Part of a small language model's weights.
Size: 5 heads of 32 (1 for keys and values), MLP 640 SwiGLU, 5.99M parameters.
Architecture: RMSNorm before each block, rotary positions, capped logits.
Training: 328M tokens, 5008 steps.
Each number is 128 + 24 x the weight over the matrix's rms, rounded and kept within 0 to 255. Layers, rows and columns count from 0. Numbers have three digits each.

# q: layer 9 attention query, 160x160, rms 0.102, rows 28-31,60-63,92-95,124-127,156-159, columns 64-95
# k: layer 9 attention key, 32x160, rms 0.0947, rows 28-31, columns 64-95
# v: layer 9 attention value, 32x160, rms 0.0731, rows 0-23, columns 64-95
# o: layer 9 attention output (transposed), 160x160, rms 0.0765, rows 0-23,32-55,64-87,96-119,128-151, columns 64-95
q28:134154129134055148119165111130149147147140111164144157153133137174096144107159115148105133123106
q60:154150183123115111139142144146120089104124109181119124115116142112086156125134176112146099136129
q92:112138136103116116109142139120143108101139137132108121111119169121136123135135124143122160174122
q124:183205129185110125132129110128154121115130125144137135146129120108086140100134136098129108150123
q156:195169170166052167129087134114105057132107134200098151147167110088057169079159139085143134145125
k28:088145151089107132136112153092099108148153157105098120069079066128122125127118133091181119073151
q29:119139112080083109139119112172119152135163127162165116137147128146116102154156097119104139133102
q61:083150172151071144105133110152122105198151097144112090116109146177106099163108105120106159128102
q93:112107102109107156124097104162128154123121116141157128091088130132118106122126106100126170142148
q125:089092171077150149121135113124142165122096100126161074126108132158124108132118120143162127130111
q157:094079137039114127112157166149123094176121087138156103090115159195122076153121109122124135113088
k29:098126119084115133072170166143100091124107099128158126117157099155100135159154158152165113076139
q30:163139117129077156146107145133159080120124140166136171150157151110107148095140123085113168094099
q62:155160050183092147173062134141142123159148145177126134184130129072120180075124080064082193085095
q94:100152097162116121105107129122119092147116149146140156159167130079176166087116105114088158168095
q126:133136110177081155142096159089111122146123128121129153144149155113152168082124077121100143134085
q158:111153111132115110149120138123125111148129131143140148151141136120163115136121098099144192110111
k30:169201172175074077107069121101121132126161105159122093141180132135137138129167072116155134093115
q31:079148153111121144098164122176168157156120149147114118119150110121112131143149160138109128141148
q63:122161177132103125146086102134201152143132141120108179077197132116073115145189175063102141132137
q95:134153119097124130156129121152153168124117108136157117093122149159114114138133156137126128129161
q127:131186120134109152162085073187171125112168127140121157130162141095090146150156116084112094129166
q159:196182135171080140112084105148131097150182153193103146148179113091096146133172123088107126106137
k31:078134135125107128083138150132157127186168138102089109129088111128108115150116109110142180095132
v0:113121117140123135141102172092130096140125116089102128087132142134150135140102138161137105108158
o0:089110095153156154150131129104159095077100177128098093130131119130141106171135115143125169103109
o32:123103097124162130135090128153114109103156125099125121109109119133122124201085102138161125100151
o64:128112127138133083156114136125167134151101126143101162134118132130155125118151126098146110087113
o96:137106100141153125145129126088129125118148132103164132124135091159154166176082118098139097094134
o128:138165098125143127119099078100109107122137152082169146124114116143135142191094124135123122123130
v1:105128109146099116101140121138128111127117158178140109085139168095114113125130131111163149104174
o1:121150077113178125116143138144148162155124125105082154095124161100091114117144121142104155079148
o33:141155095152153155102148119178152150169164127137137144095156137132123136143124129169127153121090
o65:149106113123109150088179123111088155105133114119157095113112091128143129121094100128128141129158
o97:150182116145132129071103079129178134108144123146095188117161171081130131134117122149105127145134
o129:129162119160145116110096110145144116119143160131120210104190153108143137143149134142099135115125
v2:153131092117160128133112128149144143144134134109140099148139112078150130087102135116113097115183
o2:117153135141120139123144143124126133120151160152179125127160145117143103135151105108141140098150
o34:104126092085127110117122121147131125072117144130148117115112106138144124181101141119165111141132
o66:116099171146197126139122128137114102134127124144165113152129124151106123177165128130122151123146
o98:113155105113129120106098142156105154107137149148158125097128127154145103092117149110104116136114
o130:146167082123089113121121127148116135095141118125148110147146073097162105116133180114170120098122
v3:116146127127136132159115088116121119135132148131134128085130090119139155190145137167097147098155
o3:089102127114127153146091134126167127127123105144119100130104141122127109135133163090129157141125
o35:127120151128131126108119107152121068149138155134112114074114146148141170144111119119113106132163
o67:097147098092108146132087153117149125153161127105068127150096150111084126098098163083128115143083
o99:148132103088139128146134105127153128144102153106158120150117102106130157097126102071129068154141
o131:145153146145143108142105076088105112175146163149153145093106142156112158169137075142111130094158
v4:160090087122102135124140141135143093105122081156118077120117129107152095118129141105099166173122
o4:120134087138154128144153160149106108080146142111121129134135104139150129083118132111155149082085
o36:115147150149154113105130138187120105090139109135118088143132116117164102091150121111124147110103
o68:114147182187154143091106152159119120147171160107117121148138127125116158153133089119101139084142
o100:140131118131125157166161154124114143115116116141136145141206090134125130085132138138165133130132
o132:119114121104119176143135155173148106082081077135116131165169119126115090106158169096146092146112
v5:104135157107153106166122092122086119115113092134105103118146131142138180088156117106105096153144
o5:119136170121091102124151117139121112165165119134144165116149084115168151100170164122147100109123
o37:083128195110117131130117134118150107127149103140137106171143109137173121122170144100133146117163
o69:142113127111129133117136100142147138136150075154124122163128116120135169127151131160117108108142
o101:179111156139167128133122112125090101121095153149119117137143107123151110102130131158163141127091
o133:107138163124147144144126157112087105139127149154157169147123144134133094127123134124162110182118
v6:077139170167132076115128142172130085129136111100181176121142136147126125154159100124121132167195
o6:145162130134155092102137068145154126141127147132135194123122150106117163103155110139129123110119
o38:119171123122160070084132121098148161135139138108142159144106166123163118107146130150120111138115
o70:141085154178097160119156132097114112163107086182142149144101143127118123124134129124154151143098
o102:104151151125087093108159124142162178146143168117107121124162145137133139132135144137100132140138
o134:103166100105146067095111143122137169113155164084138145076171146121182154162118142123099119103150
v7:161155126146107196134130132168114154128132101139174129120092113124121171133140149165153124093110
o7:147196054097144099171142145168142131129143172127153142113057125144094136096174124103114151096114
o39:134123115162186134121165168182115148169119133107125103101138113159107136105159136145131172108090
o71:140124078160103132114156122202150114104142126126083115102147088110110136133114131121134113151141
o103:106109134118120126181137116089113110127106115150157138125129192169127174118149118118141140135136
o135:081104126126141151148151145100106103173119104088122127175134149178109150167143116101113129137114
v8:156128126161154122138126170138127109115136124134111109134152095123105177133133130113133153120133
o8:166146144122145141119149158157124104090161152164189096119122151128133155104142113064100127095092
o40:156126171155101132106117138138124119146153150091119152117104132136119119167119104103138095131096
o72:141138105134149163140118146107081105124138114117180121171115127136138128121142109168169156117118
o104:167107170200116157113126144123123100167115137118135090125104108144102144137120107091157119175142
o136:173122139176135154095114128099140110159143174104097124105102156149095125183127109139118105127137
v9:109123115152117132130164110083168162146138123126121156140140146108100125123169144175157119132113
o9:121140130122110101163177134140111080164140163135117167156146140105166149110127123150110087140143
o41:098145149127093124127173090134142118158149143125141171117136153084141100138166113146118150162112
o73:121148118109103111163138126122160102151118142137126129136133141118106124114129140122097155130086
o105:157129152149148130119125152133139106068172148130133121118150145127175091105120122119155121102107
o137:119101125097132105100143123128147152115120129143101167123130109104162110129132126156114177162112
v10:131103156143148128160186148125152127100094134149122148140104106094125103096144158162144129105109
o10:153125135166142101134115152122103097083136139146117153115150132134125138123103104121125136140127
o42:138099110160131117132145117154133075103119150148083130117144119093151087080117128132130140128126
o74:114119114159136140132114120128141124171144133112130129110124099125146138169115115123158133137143
o106:112117158153159122133153087124164061106081132144087172083159106116090075080156139114124174170108
o138:101141122164151126155145074104142076090087141185096169125147128114117076059156103132133167155143
v11:134141151111132158115141102120114145155112129163133149170114123152131173133131106101130133155117
o11:143101128124124093088147103119114113121120175155130100142118142092143158104120090142134119137156
o43:108168155116072098094123077150099102164121126156133145131148167106107125143169143149096131194158
o75:151126117139115083109151156131156155121114138134140106158118103091138114099132150136119147130092
o107:070103127127160111126170088127128111110132091140132125122110118111096108112106096122134119122116
o139:106149117108148115096107084112076106114098140140129135118124127103125172136148106111115157169129
v12:160152119107115138146151115093150121141072089132174140132124112101113123126146132095187130125149
o12:135135096089109146155106128119108158110122115097097128148124107152151161153109152151156141120130
o44:126141108097139150097143143083138153061115116102135172146160185114138110111145114172138139105124
o76:162175165120109147111118131087121177105138149111159129129088077116115145125120121153158078153092
o108:149098132106146136177176174109140135141077115147135106127164128111156124096147130122154154102130
o140:134138098146111130126142146141139139125102133117090154122127145138142102120159118137144138124127
v13:148074146137140153147149085119122139114166143188126112193149058121112128083148072130148139156089
o13:146123117104145119128096100151158150114151170120107158133109136107120118098148137152082119110114
o45:123101151135161185139131149118139115089188122120112119112102110097098113147092122127139126141073
o77:144121137143127133159110148128129125097108152111135090089149076145121162125090094150131127131185
o109:111083168142129125164122093134143115139153141121130157124184155098135087112164120162086125137143
o141:088092120161113186125139130144135100079153138136128152174149136082107086143141149114116077155126
v14:139129141101107124096095112133090103123171124133136132086139112117170162090153108104133169104122
o14:140095122088133120133066106158099128114133097145093151126073125148111152110155124123114125145123
o46:150142134119139112111111099139097098125134143140142159133119115155150116123143128109164135120161
o78:120132123149121156136138149131121112089089111104114137120136124141155116095128149097106162088135
o110:098130113091071118132080126147131115130170109128145097090105152126135131151136063128102130083152
o142:137140162102099104090062094137067111116128131150151105127106098118121150122140143147135130137140
v15:135154106111139116084132147098172096114147160107123137155130111098144113106167180134159153150107
o15:099124159096133167104127124160121130140144101148161120121120175119157128124115108131127146119154
o47:117111161111116154113113126143171101126137134135135148135154159117098109160114129123132138121127
o79:132146142077142139137143179126139116134128127122133121150126125153130142147116146159167140127118
o111:115130137146121157121072094137163158096171146132110151104132149109127120145167142124128092124120
o143:120137176139111117101101066152142163120162160173134179109169155076119116127178115130108112128137
v16:143129124138145122112111124143135136111133139096080139110081134159113151130160116142104115133068
o16:140125109097122130122105137142113111108138163120109110128107136138157126089110121167122134118106
o48:107120161125118123116121114158160141117106146122107136133118197086132126156173128125083136132116
o80:163132141143151123176146141133087087124128088170153076156161132129106119165154138159176133114121
o112:163153176145149106099117159132076155119150137144139092155139140118102109129163093173147109122110
o144:129112167121128137115130097135149122095130131133128155147136126109127147116112122124129111171125
v17:127092115134126108123103103109086095137109120157112207129130137098116121135096127110143136144166
o17:130145123116144084128111122146128077099142122122110144122092138109087135146139157116137162156170
o49:151179125094146099144077109109071125090105118122143157150120093142140127126129123127141127166127
o81:140128125123152132158130092114161135108105098118130087144160137132085137152115124086145100131154
o113:110141090150151135157096112110133155098092114131157159118138115119128125122103164148136121146131
o145:097156117095125099121077117135115121090118123132146145121119122123172152137137147141141166142114
v18:135126128141130072115142109158117120140108127124131103089112155127109132125119141131100106127098
o18:103169129175132095147139138094152108095107163138151133133153161152137158142134126116155143127120
o50:128131135179122133133116144135156153145140121133123144112144181095119163144126125109126118145119
o82:127160118141151106144089118106117132146098135132105174084136144122126130113113130144117149121164
o114:139138144148127094138128076159129121116125137126127141083151122107131126109149094126111107106140
o146:130154124155140102107153090155129141129117123135134143143139152093089141135128137100135145166118
v19:134120155099111137108116168148114125129097123165159106122116140169141128074150141128086152155147
o19:112131172119108072160087149107108104098151131146148163101129138140147150128112113120151119141115
o51:121088118112148104124082152107127129138088127172126146136090124121086154153122151155103092159136
o83:167142151157141115112111146129137152076148130140145145144157164145132121067096129152100096128133
o115:121128209139128117118159126130128126118092141147109112132129120126100119121127117136145107123120
o147:125116146091140135138142114143114118134110139160142111097101100097112138097100128143155111178144
v20:072133167115138162142128166143155135118130092158111128168146165125152103091151151139125136122086
o20:136101163139125154114124115093136123101138122123135123144118168130073136117136114126123114138156
o52:131153095103119102145138108115132123070139153150109144166157177068122121122151123137095109151117
o84:149160152120112096152138202132139128144158202136132149177108170160146138133119157157116140086090
o116:087129140153144100138139145117154115085105120115077160122223139099119088139167149133102147148101
o148:087118115156175137133131099121160136054130097118108164139198139080159125140178132102126148134116
v21:105106130086131089152183100083160137152160126111154071130096131164107116158123102158097140117142
o21:112134129098155142118149118105129138132150157099124119130150130132126128161164132133135111106152
o53:115060117092145183137146140120144127116178129108164114105079128147093133231083102116118101125094
o85:122129144106155148137131132092110100105112149121146131123137139142092119139140113101134121119140
o117:119110126094150115133126141141133137152179143106141092111101128127123130161108125138104100051128
o149:145145108154078099111168151135115188131193158116163106105122114112151137163125132161108047082109
v22:097129090098140136111084137138075127132153144124086141111101105105148140096106131154186143129150
o22:130126127127167147124133101154147129096121128136124128142103112169142101114123102114149161104110
o54:118112127139145149118125147159067134093152165118147126133099100083134112141118128147180143143109
o86:149126136125138139134152180115087110192126091134137135138116124157121127159099161160157112103156
o118:133147120171117120072084093160117114153143157162119130111126137100115137146136099119132128139088
o150:100117106128126135085096080133115124094134147123126133119141136102116121168147132108109112157139
v23:118106131121158146134132120158109107098133119152108159153130159142144107132145119150164136126131
o23:138157140098132066120131146126139134137140143134130118181126153100137119117156135116134123152134
o55:119113121094133110136111132119131134103122109138120116140129123130104115131107143135124148123118
o87:165138149098129122127132123135117101101115100107169112143131106137166150156118138103143135126154
o119:134142133070111111109105065149153162090111142140085139126160077088111098106160133155122138126161
o151:127137102129114107096117100159129140126127139131126127154133116083115078095140152143127138107146